config.toml
n_layer = 8
d_model = 512
n_head = 8
n_kv_head = 1
head_dim = 64
d_mlp = 2048
vocab_size = 32000
activation = "gelu"
norm = "rmsnorm"
norm_place = "pre"
norm_eps = 1e-05
positions = "alibi"
qk_norm = false
attn_scale = 0.125
bias = "all"
tie_embeddings = true
parallel_block = false
init = "normal"
init_std_qkv = 0.0275
init_std_o = 0.00687
init_std_up = 0.0275
init_std_down = 0.00687
optimizer = "muon_variant"
lr = 0.0106
lr_mult_o = 1.47
beta1 = 0.95
lr_head = 0.00661
warmup_steps = 200
schedule = "wsd"
decay_fraction = 1.0
decay_shape = "linear"
final_lr_fraction = 0.0
batch_tokens = 131072
seq_len = 2048
doc_mask = true
train_tokens = 662700000
steps = 5056
dataset = "wikipedia_en"
Each number is 128 + 32 x the weight over its row's rms, rounded and kept within 0 to 255. Layers, rows and columns count from 0. The size above them is the row's rms in percent of the matrix's.

# layer 4 MLP down (transposed), 2048x512, rms 0.0595, rows 546-598, columns 192-255
size [ 92 122  98  99  97 104 101  92 100 100 103 102  95  98  95  95  93 106  95 114 100  94 105  96  99  92  96  98 110  96 106  95 103 101  96 102 103 108  91 128  99  99 110  93 103 102  92  97 101  97  94 102  98]
[[175 145 150  92 140 109  99 144 163   2  64 140 161 153  76  84 134 213 131 122 107 166  88 133 139 188 168 126 130 159 153 169 112 177 137 145 125 114 168 145 179 131 128 116 125  86 144  68 140 130 106  87 105 163 194 136 104  88 124 115 190 117 101  99]
 [137 184 163 101 132 114 140 112 105 130 147 142  78 143  74 150 104 109  85 110 129 159 159 182 106 109 108 151 177 100 144 158 174 207  93 112 119 159 105 121  94 125 134 172 124  52 141 140  89 135 114  52  99 118  96 159 132  91 125 111 151  84 203 116]
 [113  85 119 145 129 182 105 115 140 109  77 152 149 154  48 130 110  91  93 126 154  86 110 142  92 127  90  89 189 199 163  93 143 196  81 144  90  77  93 115 143  93 118 120  80 103 119 123 131 117 143 151 187 118  47 169 157 191 147 171 114  58 107 192]
 [130 184  65 135 118 106 143 134  63 105 140  54 100 139 155 168  83 136  89 141 107 133 132 123 101 128 173 141 134 149 119  99 115 142 123  67 153 171 133 150 127 108 104  59 156 170 132 116 112 137 216 190 173 177 112 119 121 102 142 175 117 138 195 117]
 [101 125 171 135 137 140 147 135 139  95 119 109 162 124 145  26 149 184 121 111 150  65 128 114 113 100 147  87  77 133 159 181 191 107 151 113  95  78 148 148  97 124 130 127 143 133 151 123 108 150 110 139 152 102 174  75 150  77 124 122 155 151 172 106]
 [133 139 179 141  69 111  88 135  88  47  65 201  87 107 158  89 192  80 117 159  97 110 141 117  93 100 112  94 103 127  89 120 154 125 187 113 131 107 155 103 111 182 119 128 147 159  98 128 160 143 148 100 140 161 119 148 166 114 186 165  88  78  56 106]
 [174 130 109 176 117 176  88 165  91 159 148 113 127 157  93  81 151 131 117 108 124 143 100 143 114 169 110 166  84 158 172 145 133 128  77 105 101 129  87 197  94  88 125 105 147 138 113 110  84 162 131 142 195 206 114  88 115 119 174 139 122  92 138 148]
 [108 166  79 150 122 127 119 164 141 120 121 162 118 144 113  82 128 139  77 105 162 162 145 128 132  99 129 156 201 116  95 165 138 103 207 155 177 164 113 184 139 106 107 110  79  92 126  87 131 149  81 153 157 160  96 145 144 145 104  84 102 116 157 162]
 [156  84 126 156  65 145 130  93  79 132 131 124 129 104 113  86 129 126 135  60 102  78 147 138 136  98 185 151 110 153 154 127 135  27 179 111 159 137 163 166 112 132 115 126 139 126 118 121  86 129 109 131 163  11 151 107 182 168 136  76 156 117 131 116]
 [149 115 130 141 147 176 158 120 151 180 132 116 147 133 151 180 169 108 129  90 107 203  88 126 134 111 189  99 111 185 152 111 101 141 194 156 206 176 154 130 157 120 104 158 109 125 125 105  99 158 135 107 140 100 179 166 177 127 102 154 130  64  83 117]
 [ 61 150 128 164 166 137  89 137 111  60 115 161 135 130 125 165 145 112 112 187 124 120 147 112 140  93 179  92 136 161  99 127 153 167  80 127 159 100 126 126 175 111 140 162 121 118  99  80 123 161 105  79 182 161 102 132 115 133  95 130 125 183 112 126]
 [165 145 142  87  89 132 139 113 107 106 177 200 123 121 150 108  68 143 142 136 107 131 169 128 135 132  92 133 110  51 149 152 132 141 157 131 138 144 130  94 160 193 116 184 155 141 140 116 101 123 116 168  94 208 112 111 112  60 147 125  94 169 132 129]
 [ 92 128 181  52 130 191 117 121 122  26  90 124 123 195 108 143 110 111 172 128 106 170 211  98 166 151 132 138 131  90 117 150 100 135  33  92 220 111 138 117 142 154 104 120 137 155 101 154 142 155 119 137  54 153 103  80 102  86 101 150 113 123 157 172]
 [116 103 110 148  87 102 133 129 130 167 146 147 131  73  87 138 131 129 138 156 116 115 133 147 143 111  99 118 110  60 147 126 170 103 164 132  93 111 128 134 117  54 101 108 132 128 128  94 164 140 161 170 136 155 114 132 103 128 155 108  93  56 120  98]
 [172  85 113 102 119 133 156 172  98 130 105 103  94 127  79 118 120 143 110  62 163 118 153 182 184 129  65 124 210 100 108 107 120 103 115 137 139  94 107  74 127 197 127  87 124 138 153 208 177 122  55 168  96 130 154 112 146  88 102 125 139 142 134 152]
 [ 91 147 116 137 169 157 162 115 114 150 170 132 111 115 122 131  74  55 105 135 109 141 109 156  71 138 160 135 154 121 137 136 129 111 124  90 142 144 126 146 100  93 135  56 100 156 149 115 172 121  72 177 156  81 142 109 222 137 107 106 141  96 161 192]
 [196 160 146 106  70 125 169 132  77 154 132 108 145 120 136 181  48 147 141  45 139 145 181 157 182 130 122 176 139 125 171 127 104 145 130  99 141  68 100 117 103 128 126 125 149 105 101 156 115 160 146 135  55 139 123  49 109  92 147 147 183 166 108 135]
 [181  69 152 163  81 130 138  55 140 109 180 165  84 110  95 153 130 140 174 111  88 116 114 122 113 106 161 123 102  45 114 162 102 122 150 138 136  61 127 100 162 165  62 120 152  87 121 163 144 139  78  50  66 122 121 116 127 121 134 112 142 104 126  63]
 [171 137 145 113 139 136  95 145 152 197 131  90 131 104  82 154 112 152 180 166  96 108 188 199 133 131 110 159 145 171 107 168 146 117 173 103 124  72 166  84 131  96 100  89 148  76 107 132 168 108 160 119 115 150 139  95 112 142 160 120 129 131 125 111]
 [ 87  96  90 162  89 117 169 129 110  64 188 114 102 122 127 170 103 148 111 111 101 132 146  89  92 130 109  48 122 130  36 113 182  82 130 148 143 136  95 125 126  80 122 189 142 182  78 117  79 150 132 123 145  84 121 122 131 135 178 130 104  95  18 105]
 [152 167 112 139 113  78 135 124  99  88  61 113 103 143 158 109  96 123  88 136  80  97  99 136 173 107 161 113 122  75 145 148 134  99 162 156 166 204 138  82 134  77 117 162  57 128 165 106 102 185 154  74 118 110 149 121 134 133 156 153  65 222 134 144]
 [ 92 146 112  86  81 109 113 176 141  99 124 127 151 127 140 118 112 169  72 124 119  98  99 179 145 145 152 183 115  68 137 125 108 193 146  73 117 120 170 228 139 112  93 130  76 135 191 169  79  97 129  81 124 103 143 127 147  89  92 179 161  91 142 134]
 [189 111 132 197 150 151 143  49 106 105 173 167  96 112 117 123 139 108  99 166  90 152 152 141 121 239 131 153 173 143 100 138 137 131 132 118 103  75 123 160 175 141 146 122 145  89 138 123 128 108 164 140 146 117 107  92 137 173  96  58 177 148 185  90]
 [178 163 131 125 125 136 156 109 206  70 193 157 157 127 110  74 100  75  98 178  94 124 136  96 120 131 109 124 114 171 142  76 144 119 113 128 120 120 157 111 137 173 128 152 129 104 147 108  71 152 139 187  92 103 150 128  71 130 141 132 110  80 119 105]
 [140 133  90 124 171 105 125 143  87 137 178 174 121 155 186 127 170 138 164 104  86 102 153 135  80 109  91 161 122 143 134  95 113 172 113 125  98  87 107 162 165 138 132 127 184 174 129 158 146  25 160 151 174 124 145 117 146 126 129  98  92 113 127  90]
 [168  73 138 126 109 183 145 146 196  76 134 153 148 157  49  98 107 153 201 192 144 102 112 141 166 173 124 125  74 112  92 102 129 135 148 135 149 153  81  61 125  81 120 122 103 146 111 146 149 148 136  85  88 131 179 103  94 119 110 142 115  96 147 159]
 [129  93 155 109  65 141 116 164  96 102 135 114 104 126 140  84 184 141 119 155  50 129  53  85 127 124 160 151 156 110 183 184 166 112 155  76 144 108 102 126 176  97 149  32  96  99 150  96 137  99  94 193  81 137 117 139  88  97 135 112 160 104 154 144]
 [141 153  95 168 142 129 100 135 182 109 171 171 104 119 165 124 114 154 135 100 114 137  97 113 115 105 131 118 136 103 110 117 169 141 106 141 148 140 110 181 179 117 130 129 181 132 121  91 139 110 121 120 192 111 170 140 136 145 130 150 108 118  71 150]
 [ 86 126 137  79  91 165 109 123 120  85 154  39 168 115 183 128 131 163 107 183 142 190  76 127 110 203  50  98  99  91 163 117 114 137 203  85 128  84  99 122 113 134 139 183 109 129  84 199 123 148 121 130 111 143 170 115 151 114  71 136  95 159 150  85]
 [129  85 137 183 180 159 136 154 173  71 112  85 163 159  95  60 147  88 196 148 140 140 113 139 154 114 183  79  81  95  87 140 136 138  90 140 134 167 109 207 174  95 119 141  97 136 142 107 135  81 125 154 151 153 151  87 154 125 107  78  83 106 121 131]
 [117 154 109 141  91 118 129 118 125 123 140 149 159  76 162 103 175 127 152  84 130 138  84 146 167 217  98 112 152 165  33 117 140 119 127 164 178 123 132 140 152 142 129  85 103  90 135 185 149  79 136 161  54 139 155 117 124 105 148 193  61  76 137 116]
 [122 183 168  59  48 123 116 153 139 127 126 203  96  68 125 130 149  96 122 154  96 119 104 118 130 171 135 133 119 100 135 109 134  93 181  98 102 169  99 152 122 173 103 148 139 139 130 136 138 145 147 164 184 136 130 127 180 138 136 126 110 118 138 121]
 [ 61 138 193 133 139 148 133 161 120 144  74 117 115 132  20 114 135 158 109  79 117 119 206  77 114  76 102 112 168 153 132 154 125 127 126  86 138 109  72 138 153 110 123 149 133 154  90 149 142 151 119 183  59 128 119 147 157  93  91 142 110 156 126 126]
 [180 145 130 146 177 166 132 122 108 128  78 113 141 159  97 138 115  94 116  97 109  85 145  78 141 158 133 114 162  89 217  73  85 201 152  87  59 158 159 116 136 107 133 111  89 117 100 216 127 172  93  69 135 150 127 166 111 144  81 158 123 149 120 139]
 [135 119  92 172 126 119 149 121 136  99 189 143 121 144 185 162 124  86 142 174 127 175 132 169  94 103  66  70 158 153 114 101 155 130 109 126  86 119 143 151 114 122 113 125 116 121 145 123 138 135 133 147 116 174 132 183 182 172 106 140 165 118  82 116]
 [111 148 148 144 153 156  77 145 131 159 123 106 133 104  90 156 167 132  99 108 149 161 108 101 158 136 128  75 174 104 138 165 127  95  91 169  62 122  20 100 157 153  92 117 160 138 145 153  80  70 102  62 185  85 151 160 157 152 192 125 120 112 111 106]
 [195 130 102 125 168 130 178 108 135 146  80 154  95 185 170 129 112 115 120 167 122 207 123 127 108 107  94 145 160 164 111 123 151 115 112 120 106  90 150 126 111 119 179 156 141 163 152 123  86  84 147 118 117 128 176 127 136  86 121 137 132 120 100 131]
 [128 114 109 175 127 190  79 132 180 126 148  74 169  74 173 101  98 211 117 131 108 129 100 177 134 163  86 138 142 164 136 174  83 208 116 127  82 141 104  94  64 156 178 105 149 182 125 111 170 107 114 146 102 142 114 109 123  58  79 133 124 117  99 113]
 [172 100 137 158  63 156  91 186 146 119 133 115 149 102  56  84 127 121 173 141 117 164 114  97  90 122  48 135 121 162 177  97 108 117 140  98 146 102  90  49 144 149  75 174 112 118 135  91 155 179  98 164 130  84 150 123  92  80  95  94 176  65 122 137]
 [115 123 111 196  86 151 141 111 137 120 150  84 136 147 162 138 133 142 114 124 109 127 107 107 107  78 187 124 138 177 120 108 124 137 156 123 143 109 146 111 160  81 133 145 172 148 112 122 175  77 141 131 110  99 108  91  84 110 128 125 149 132 129 124]
 [ 71 158  95 145 100 160 101 103 155 121  77 125 122  65 112  94 138 151 126 134 139 124 165 105 149 110 130  70 141 158 117 137 167 167 146 181 128 118 136 122 139 104 126 136 105 104 182 130 132 117  72  85  68  91 142 149  98 160 200 148 119  99 108 130]
 [123 119 137 118 166  89 177 150  65 101 187 112 103 156 157 104 149 189 183 111 139 125 121 111 143 129 198 113 140 105 157 159 112  96 154 128 125 164  98 158 179 153 161 118 126  61 193 142 115 186  95 108 134 117 155 128 190 177 125 174 123 133 168 162]
 [149 125 203 194 174 148 183 124  93 118 165 152 129 129 108 131 101 143 134 116 126 183 113 138 147 114 155 134 159 118 146 156 139  51 144 162 142 162 107 109  93 114 175 185 113 149  33 137  86 126 174 171 118  65 196  95 146 111 107 189 125  97 130 127]
 [143 181  89 128  71 182  63  79 178 141  87 143 153 128  56 128 137 142 103 115 116 165 138 124 110 116 144 188 144 100 116 133 152  53 112 108 177  74 142 114 211 116 108 133 114  98 118 162 109 156 105 140 142 187 109 131 173 159  63 104 103 111 181 123]
 [ 97 132 158 144 131 143 101 123 105 143 160  80 139 136 199 209 138  98 134  98 138 171 135 123  86 124 117 134 107 162 138 102 132 159 108  89 105 149 100  80 122 128 123 109 129 107 153 127 157 168  86  76 154 147 152 141  94 126  69 181 181 109 133  91]
 [104 111 118  96 152 105 156 114 178 125 103 101 141  89 184 139 123  63 143 156 171 129  90 120 120 155 189 105 200 140 168  82  62 122 119  78 170 134 114  85 127 155  99 104  77 157  57 140 152 164  98 123 146 166 188 130 184 109 200 124 121 109 148 134]
 [182  97 139  93 169  83 142 131 151 183 161 142 118 138  42 104 168 131 167 149 155 134  80  91 134  83 124 103 145  68 159  57 161 129  86 157  75 143 120  87  91  91  95 156 144  80 113 124 103  75  51 134 101 143  61  72 138 138 146 111 119  70 163 112]
 [112 120 147 138 123 140 152 155 134 130 145 113  91 101 149 130 103 147 153 213 139  81  72 168 149 104 155 149  97  95 114 128 115 130 126  96 132 167  95 146 151 122 165 149 123 163 114 121  80 112 118 153  92 162 137 138 149 123 201 118 179  74 141 118]
 [104  95 120 119 141  74 147 165 108 181 134 157 140  48 107 112 119 111 111  96 138 147 101  77 112  93 101 104 173 138 153 118 136 171 122  72 167 103 130 152 127 128 100 138 146 109 136 115 119 151 135 142  71  78  86 147 205 124 145 161 158 139 140  28]
 [ 76 107 115  97 129 140 111 116 119 104 115  93 149 171 156  99 171 123  90  87 107 123  99 145  88 181 182  62  70 133 136  99 139 140 131 146  62 134 108 120  99  99 100 120 104 106 101 111 135 183 139 120 147 161 166 159 168 152 190 171 128  64  77 134]
 [114 128 130  92  82 120 121 165  74 139  97 141 157 112 181 148  89 114 107 162 115 134 146 111  93 102 105 102 137 197 169 113 123 107 101  67  43 162 163 190 125 124  83 102 131  92 130 160 129 158 120 148 123 154  95 135 184  89 117 187 137 127 160  97]
 [109 130 125 147 144 144 182 110 124 171 132 150 173  95 115 176 144 103 160 149 160 155 161  44 162 214 107 112  96 178 160 131 169 147  89 116  31 171 200 143 115 103 128 147 107  81 157 133 154 102 127  90  88  58 104 213 128 140 182  84 124 153 168 165]
 [ 92 128 139 144 141 110  91  90 119 131 192 182 138 180  98 126 158 174 166 128 104 159 151 115 122 150 117 180 121 115 130 134 110 126 159 158 174 167 107 141  94 134 168 117 104 194  83 177 131 100 147 170 149 107 182 183 131 174 119 104 109 115  48 125]]
# layer 4 MLP up, 2048x512, rms 0.111, rows 547-598, columns 192-255
size [110 101 103  94 104 104  98 101 101 108 100  95 101 100  97  88  98  94 105 101  93 102  96 102  93  99 100 102 102 103  96  99  97 101 105 106  99 102 127  93 102 107  97 101 104  95  98  99  98  92  99 102]
[[142 126  93  99 122 102  90 118 110 122 148 176 116 134 113 100 152 132 129 163 160 132  76 104 141 101 160 175 196 139 118 121 142  70  62 127 183 129 117 111 128 133 157 163 121  71  79  82 107 158 126 110  87 126 141 155 127 141  78 116 134  73 174 136]
 [160  88 164 186 188 111  57 101 178 103 163  77  77  68 183 134 164 141 114 130  94 132 117  88 153 104 132 162  92 154 118 105 119 113  98 111 134 205 106 100  69 130 130 153 206 163  47 128 192 125 158 161 101 146 165 113 179  52 126 162 152 139 118 113]
 [122 116 177 142 120 149  87  70 147  93 109 209  70 125 122 141 154 178 129 105 118 177 129 147  98 127 101 117 108 110  91 181  95  93 149 127 113 145 130 151 127 129 177 160 144 155 163 166 191 125 123 152  99 123 152 129 172 121 142 129 112  99  82 140]
 [161 109 199 133 125 172 151 156  95 148 151 165  93 146 153 116  76 135 157 153  75 177 126  86 110 141 169 127 158 126  78 146  90 119 134 160 161 126  94 137 129  97  89  55 124 118  92 135 124  93 151 147 108  73 118 102 126  96 125 162 110  46 122 155]
 [117 174 136 167 106 133 133 144 116 112 120 151 117  86 122 154 145 138 136 174 165 111 154 130 149 133  88 120  64  87 116 103 103 149 156  75 170 119 141  75 175  99  98 137 132 149 149 109 151  66 168 132 144 142 135 147 137 137 146 152 107 161 134  94]
 [143 145 136 147 156 143  85 141 127 148 113 107 108 149 147 136 116 129 162 103 126  82 158 157 136 184 122 123 124 156  53  91 169  87 136 148 148 143 142 115  99 128 182 116  89  85  76 156  88 181 148 114 146 162 114 115  44 139 118 132 155 128 184 107]
 [116 142 163 118 127  76  90 133 127 203 121 131 144 182 185 147 131  82 139 108 143  75 153 124 106 151  88 134  76 124 126 112 177  93  96  87  69  92 176 122 132 131  75 167 131 135 113  92 135 100 109 152 112 160 113 145 143 149 147  92  56 125  98 148]
 [142 156 180 145 134 119 109 117 183 121 139 123  99 131 109 202 112 115 156  60 202 141 140 123  94 177 138 135 159 118 154 199 128 115 116 153  89 142  87  88 156  69 135  94 102 126 175 130 121 123 123 137 114 120 211 160  81 121 146 168 104 130 146  94]
 [ 71 128 200  98 101 124 103 124 122 124 160 121 165 108 148  65 139 158 126 136 128 134 151 123  60 117 135 148 151 145  88 107 112  57 142  71 128 169 144  40  57 149 140 152 185 122 120  89 121 103 110 170 110 224 110 114 147 135 156 137 141  89 173 114]
 [111 140  84 183 168 212  86 114 119 140 129  65 171 181 143 125 133 122 163 133 121 141 135 150 120 197 159 109 115 132  84 178 112 109 132 144 127 108 168 138 153 137 106 121 113  75 170 202 128 181  68 162  91 159 193 182 151 186 128 112 156 120  69 128]
 [111 162 103 113 124  23 181  99 151 103 166 169 132  65 160  45 141 154 185 129 140 205 116 119  93 176 207  79 105 130  48 147 183 155 196 159 139 151 150 102 121 125 153 136 116 144 167  86 109 127 133 162 141 127 137 193 121 138 136 128 187 101 156 115]
 [103 141 143 106 133 137 117 102 114 124 108 144 126 153 152  91 124 160 154  59 127 130 165  96 116 163 154 183 178 146 189  88 103 147  76  66 169 110 173 106 129 106 135  92 103 120 119 135 198 145 171  95 216  63  97  90 147 139 158 157 102  91 122 113]
 [135 109  86 126 106 156 162 136 116  76  53 143 114 103 142 125 137 153 166 131 138 129 139 180  84 145 165 123 115 101 106 180  98 125 124 129 129 114  91 166 139 138 152 128  91  97 188 113 115 140 177 173 152 128 107 150 131 146  68 108 120 173 121 124]
 [ 99 180 161 100 147 162 162 120 170 124 133  75 132  89 148 127  97 155 140 154 142 182 117  71  44 151 127 166  86 166 156 140 178 138 147 135 129 138 103 161 152  87 104 173 181 145 129 121 132  80  79 127  94 136 164 103 163 109 136 151 132  95 161 176]
 [178 202 152  81  66 155 126 125 140 175 117 132 204 131 167 159  60 210  92 138 166 155 146 131 106 136  81 187 133  99 155 113 204 142  79 146 201 165 198 120 160 107 128 162 206 183 128  65  75 156 148  93 141 207 137 130  94 135 123 195 111 127 113 138]
 [142 141 134 169 117 136 151 165 110 158 127 148  95  77 142 133  78  74 114 137  59 136 133 152 122 140 142 117 138 202 138 171 142 139 141 164 160  61 183 161 140 125 115 102 153 170 142 109 126 136  95 139 100 122 161 132 115 165 177  95 141 125 112 135]
 [146  62 137 103 158 133 160 131  67 129 124 121 172 207 142 151 143  98 135 123  86 168 154 143 111 123 143 117 176 182 112 150 132  92 163 116 165 109 126  81 140 137 141 108  84 166  75 115  82 120 112 117  72  70 131 179 115 190  89 151 112 126 146 111]
 [160 137 108 141 151  74 118 142 143 151 120  78 179 147 111 172 108 123 155 122 150 147  78 129 123 110 126 109 171 130 120 146 158 144  72 158 173 101 126  74 133 170  97 125 135 153 156 188 126 169 117 138 162 119 131 156 112 188 111  86  78 143 103 124]
 [ 88  84  97  96 184  73 187 173 101 120 139 105 136 124  59 122 105 127 166  77 130 154 133 175 154 127 118 107 127 121 150 152 203 115 147 115 145 140 148 126 149 149 130 143 131 152  83 105 148 182  98 178  76 110 120 159 184 147 149 145 119 107 107 162]
 [167 150  99 129  98 167 136 167 130 165 108  99 198  76 124 129 136  80 122 138 122  84 127 102 167 150 104 110 188 157 127 125 146 142 171  74 128 166 164 168 129 132 124 101 169 169  77 109 166 172 157 177 106 128 109 129  76 164 149 132 132  87  77 100]
 [ 78 130 130  71 163  77 114  75 118 170 151 134 103  66 168 166 105  82 164 136 184 166 108  57 123 145 109 151 110  61 103 156  71  73 116 111 116 157 120 111  92 121 127 153 159 104 112 131 130 152 124 168 100 115 131 118 150 116 155  82 141 134 165 143]
 [114 135 121 153 174 129 153 180 123 146  90 141 129 104 143  96 165 166 155  99 129  97 145 128 143 148 134 165  84  49  54 150  95 131  77  89 147  98 110  93  98 137 161 129 148 126 162 121 129 144  55 120 145 145 119 128  98 168 124 145 145 164  86 100]
 [132 132 133 167 140 160 132 139 115 174 107 108  74 135 156 126 116 142  98 126 172 121 162 126 147  82  97 105 136  98  98 134  97  86 108 115 103 158 117 121 111  66 190  37 152 130 131  95 201 127 172 127  98 181 138 154 157 128 159 143 133 158 134 153]
 [124 114  84  89 146 124 126 140  84 170 125 137 140 138 101 106 162 188 191 140 117 123  63 184 145 170 129 131 114 101 117 111 138 131 134 109 126 112 100  93 143  73 175  84 122  56 106 111 158 143 114 150 141  92 154 123 153 136 113 128 165 129 178  79]
 [133 125 148 106  89  62 134  87 101 181 182 149 142 118 119 119 119 117 164 141 126 149  81 114 118 120 136  42 123 126 127 131 132 143 116 100 150 197 109  95 143 143  82 147 133  88 189 122 131 133 118 159 125 140 133 118  86 200 128 130 125 110  46 184]
 [168 138 134 170 145 158 107 155 149 126 118 137 157 197  72  93 101 132 161  96 161  85 149 139  99 178 140 102 129 128 152  87 118  70 105 116  63  93 138 142 139 121  96 109 196  97 146 151 168 113  82 113 102  86 169  70 146 166 111 153 141 149 171 114]
 [ 52 129 130  79 188 156 160 181 151 105 109 111 145 140  58 110 131 156 162 148 146 200 138 132 169 111  75 149  74 101 115 143 107 104 147 108  83 169 167 110 166 151 111 186 104 144  91 135 118 122  90 137 112 141 115 112 171 139 109 161 147 126  91 113]
 [ 89 152 163 161 167 105 114 127 103 124  93 132 155 166 112 162 127 147 132 101  56 125 172 164 117 104 171 107 137 110 157 108 165  87 207 104 151 157 185 144 204 122 139 170 125  60 158 127 112 105  78 143 140 117 117 105 146 119 170  84 138 122 162 153]
 [130 138 105  81 116 130 115 119 137 116 129  94 102 102  71  37 117 143  43  85  89  90 121  59 164 168 121 196 153  68  78 111 151 112 106 147 112 135 109  85 124 126  90  71 132 175 107 135 131 110 152  84  83 161 121 141  98 129 116 123 100 148 149 140]
 [135 147 117  98 167  81 115 187 103  57 109  99 131 161 121 153  22 118 173 154  97 100 148 169 106 138 148 138 158 122  98 127 111 103 113 112 127  95 115  56 127 130 167 172 114 113 112  66 184 165  94  99 148 135 155  93 112  86 137 130 128 185  86 180]
 [151 103  91 141 108 183 133  99  95  88 135 127 172  57 152 139 145  72 164 140 100 124 141 112 143 168  89 140  99 114 104  97 144  99 138 140  99 142 170 145 165 128 105 113 134 172 123 124 168  98 186 150 128 186 127  91 105 142 135 114 117 107 122  72]
 [109 159  97  95  82 145 150  38 162 111 133 127 126 141 159 124 170 127 171  94 105 138 142 117 206 102  95 121  80 115 158 162 166 178 161 113 107 148 108 104 158 123 161 150 141  87 169  86 154 136 112 182 161 104 102 116  84 155 166 142 184 102 146 100]
 [147 150 137  68 102 125 181 151 116 100  94 158 157 109 106 119 161 122 147  94 168 121 126 162 143  62 129 111 141 125  92 175 155  92  98  89 122 159 165 140  91  66  93 173 116 112  64  66 105 119 148 182 186 122 109 115 201 108 189 144 142 188  91 137]
 [155  95  90  89 125 173 119 125  89  79  89  63 117 120 149 109 161 186 127  72 180  71 131  90 147 159 122 169 111 125 122 154 151 123 178  94 111 195 130 120 106  79  88 105  78 125 107 170 142 104 125 123 125  81  88 129 111  96 191  93 166 154 137 127]
 [146 104 109 120 204  99 100 141 117 111  66 144 147 128 121 133 164 124 107 114 148 118  93  83 125 117 185 136 164  77  53 206 129  56 136 135  99  89 154 145 183 107 121 109 134 169 160 143 100 164  71 143  91 111  88 114 159 122 116 172 130 153 106 109]
 [ 74 220 132 196 144 149 212 130 122 201 156 110 156 174 106 121 133 125 129 152 118 136 138 141  95 167 138 140 161 114 109 132 138 145 115 166  88 109 114 106 179 133 108 127 158 111 128 114 155 140 148 113 135 150 121 176 139  99  90 121  98 136 113 150]
 [134  86 171 129  93 132  90 133 153 104 124 151  98 113 134 109 116 120 117 123  89 118 139 145 102 128 209 130 125 142 112  72 233  96 232  79 131 135  71 107  73 148 123 137 105 117  89 133 131 146 187 176  86 104 151  95 153  89 154 156 159 164 107 122]
 [151 117 123 101 119 148  68 128 109 180 121 108 110 147 170 116 136 103 128 144 153 139 110 106  65 119  76 140 150 150 154 128 172  97 125  80 147 112 117  78 105 101  84 170 113 177 135  94 122 139 120  92  96 178 149  80  87 160 107 112  90 130  83 144]
 [136  80  64 177  46 187 102 129 131 131 100 101 144 131 161 129 135 100 108 231 155 166 117 126 105 152  84 139 139 182 105 156 184  86 181 104  80 138 151 156 143 102 144 114 132 128 128 133 191 110 138 139 174  96  49 121  68  94 142 112 166 159  65 111]
 [157  60 172  65  58  71 144 201 111 122 164  96 119 143 137  51 107  41 108 207 114 106  39 114  69 100 106 107 114 122  79 136 128 114 148  93  90  78  94 109 144 179 191  77 142 117  51 147 154 174 154  99 114 145 133 120 141 134  95 131  92  96 113 118]
 [104 129  99  99  46  74  96 188 156  76  98 109 149 117 166 145 160 149 111 166 185 159 129 134  89  83  76 129 127 117 141 134 150  88 107 111 124 199  92 119 162 144 110  60  78 120 150 120 162 111 122  87  95 125 156 103 179 121  97 166 108 151 115 166]
 [137 182 100 109 152 113  94 101 140 144  35 150  93 142  98 129  90 170 202 172 137  78 139 186 206  69 158 121 119 134  80 147 112 134 115 122  87 180 202 146 118  77 158 106 111 127 174  91 137 167  99  93 125 106 191 120 137 141 124 170 182  84 110  76]
 [158 150 127 138  90  97 109 170  69 110  91 117  93 151 131  87 149 125 202  98 179 150  51 121 164 217 146  85 147 136  92 103 118 189 164 139 121 186 155 149  97 108 182  57 150 145 203 106 159 124 191  96 176 113 115 111 186 101 207 138 151 117 204 147]
 [127 206 198  69 114 156 160 132 130 127 176 130  74 110 134 138 117  83 146 111 102 110 118 135 119 144  93 118 194 102  88  83 103 141 122 119 125  76 147 105 162 172  67  87 108 108 153 131 137 180  59  95 119 104 139 129  69 120 120  98 118 111 124 118]
 [ 79 106 135 127 146 150  84 168 149  97 129 146  93 145 119 135 120 117 110 131  95 186  59 138 135 151 114  90 107 106  99 162  91  84 155 122  72 178 132 131 146 137 179 105  85 193 142 128 124  50 101 152 116 108 159 133  81 204 147 133 108  73 113 124]
 [ 40 103 125 121  60 153  95 136 139 162 140 136  79 157 134 114  84 125 174 109  13 146 131 130 111 152  54 141 130 184 140 128 104 129 154 117 123 129 127 144  72 176 144 146 162  89 137 131 157 130 161 110 173 110 169 166  86 114  72 140 134 156  94 122]
 [146 130 117  75 152 134 125 135 115 140 134 127 131 131 145 173 148 182 125 117 142 172 121 156  77 185 174 144 141 126 106  69  87 101 131 117 142 156 120 169 181 109 185 129 104 185 220  98 115  83 160 161 138 125 110  82 132 153  73 180 103 179 118 130]
 [122 137 146 120 181 150 111 164 122 130 127 107 108 101 160 157 161 168 115 124 157 119 100 154 142 167 143 101 107  89 134 139 131 164 159 147  87 120 151  77  82 173 103 125 151 159  97  68 100 115 147 117 128  90  83 162 125 156 181 161 123 128 139  94]
 [164 143 127 132 191  91  99 143 159 136 127 165  97 129 112 123 135  83 121 106 167 123  78  99 143 165 199 152 130  61  72 186 120  90 147 166 110 126 118  99 150 160 121  88  80 138 141 130 114 140  87 131 131 106 117 123 121 128 119 126  79 179 141  97]
 [128  95 119 143 116 113 133 132 181  93 130 149  71 115 173 112 123 111 162  97 117 146  83 182 136 108 162  96 155 113 120 156 112 121 141 163 117 107  99  92 100 139  38 118 165 137 168  94 131 130 136 173 151 116 164  63 145  90  95 124  95 103  93 129]
 [137 202 149 109 130 143 132 117 160  88 171  92 165 144 233 190 137 195 119 126 184 134 150  91 147 156 143 138 148 153  77 107 117 139 140  73 182  98  84 193 171 148 161  85 167 129 120  70 169 101 166 179 102 103 181  76  99 133 125 113  90 132 124 114]
 [107 152 129  98  86 130 122 135 194 138 103 127 126  59 120 170 156  99 149 127 126  74 140 156 140 116 104  87 140 145  69 163  94 137  90 160 100 152 156 158 108 102 157 176 119 128  76 116 126  99 191 126 125 163 103 180 215 161 101 134 108 108 140  91]]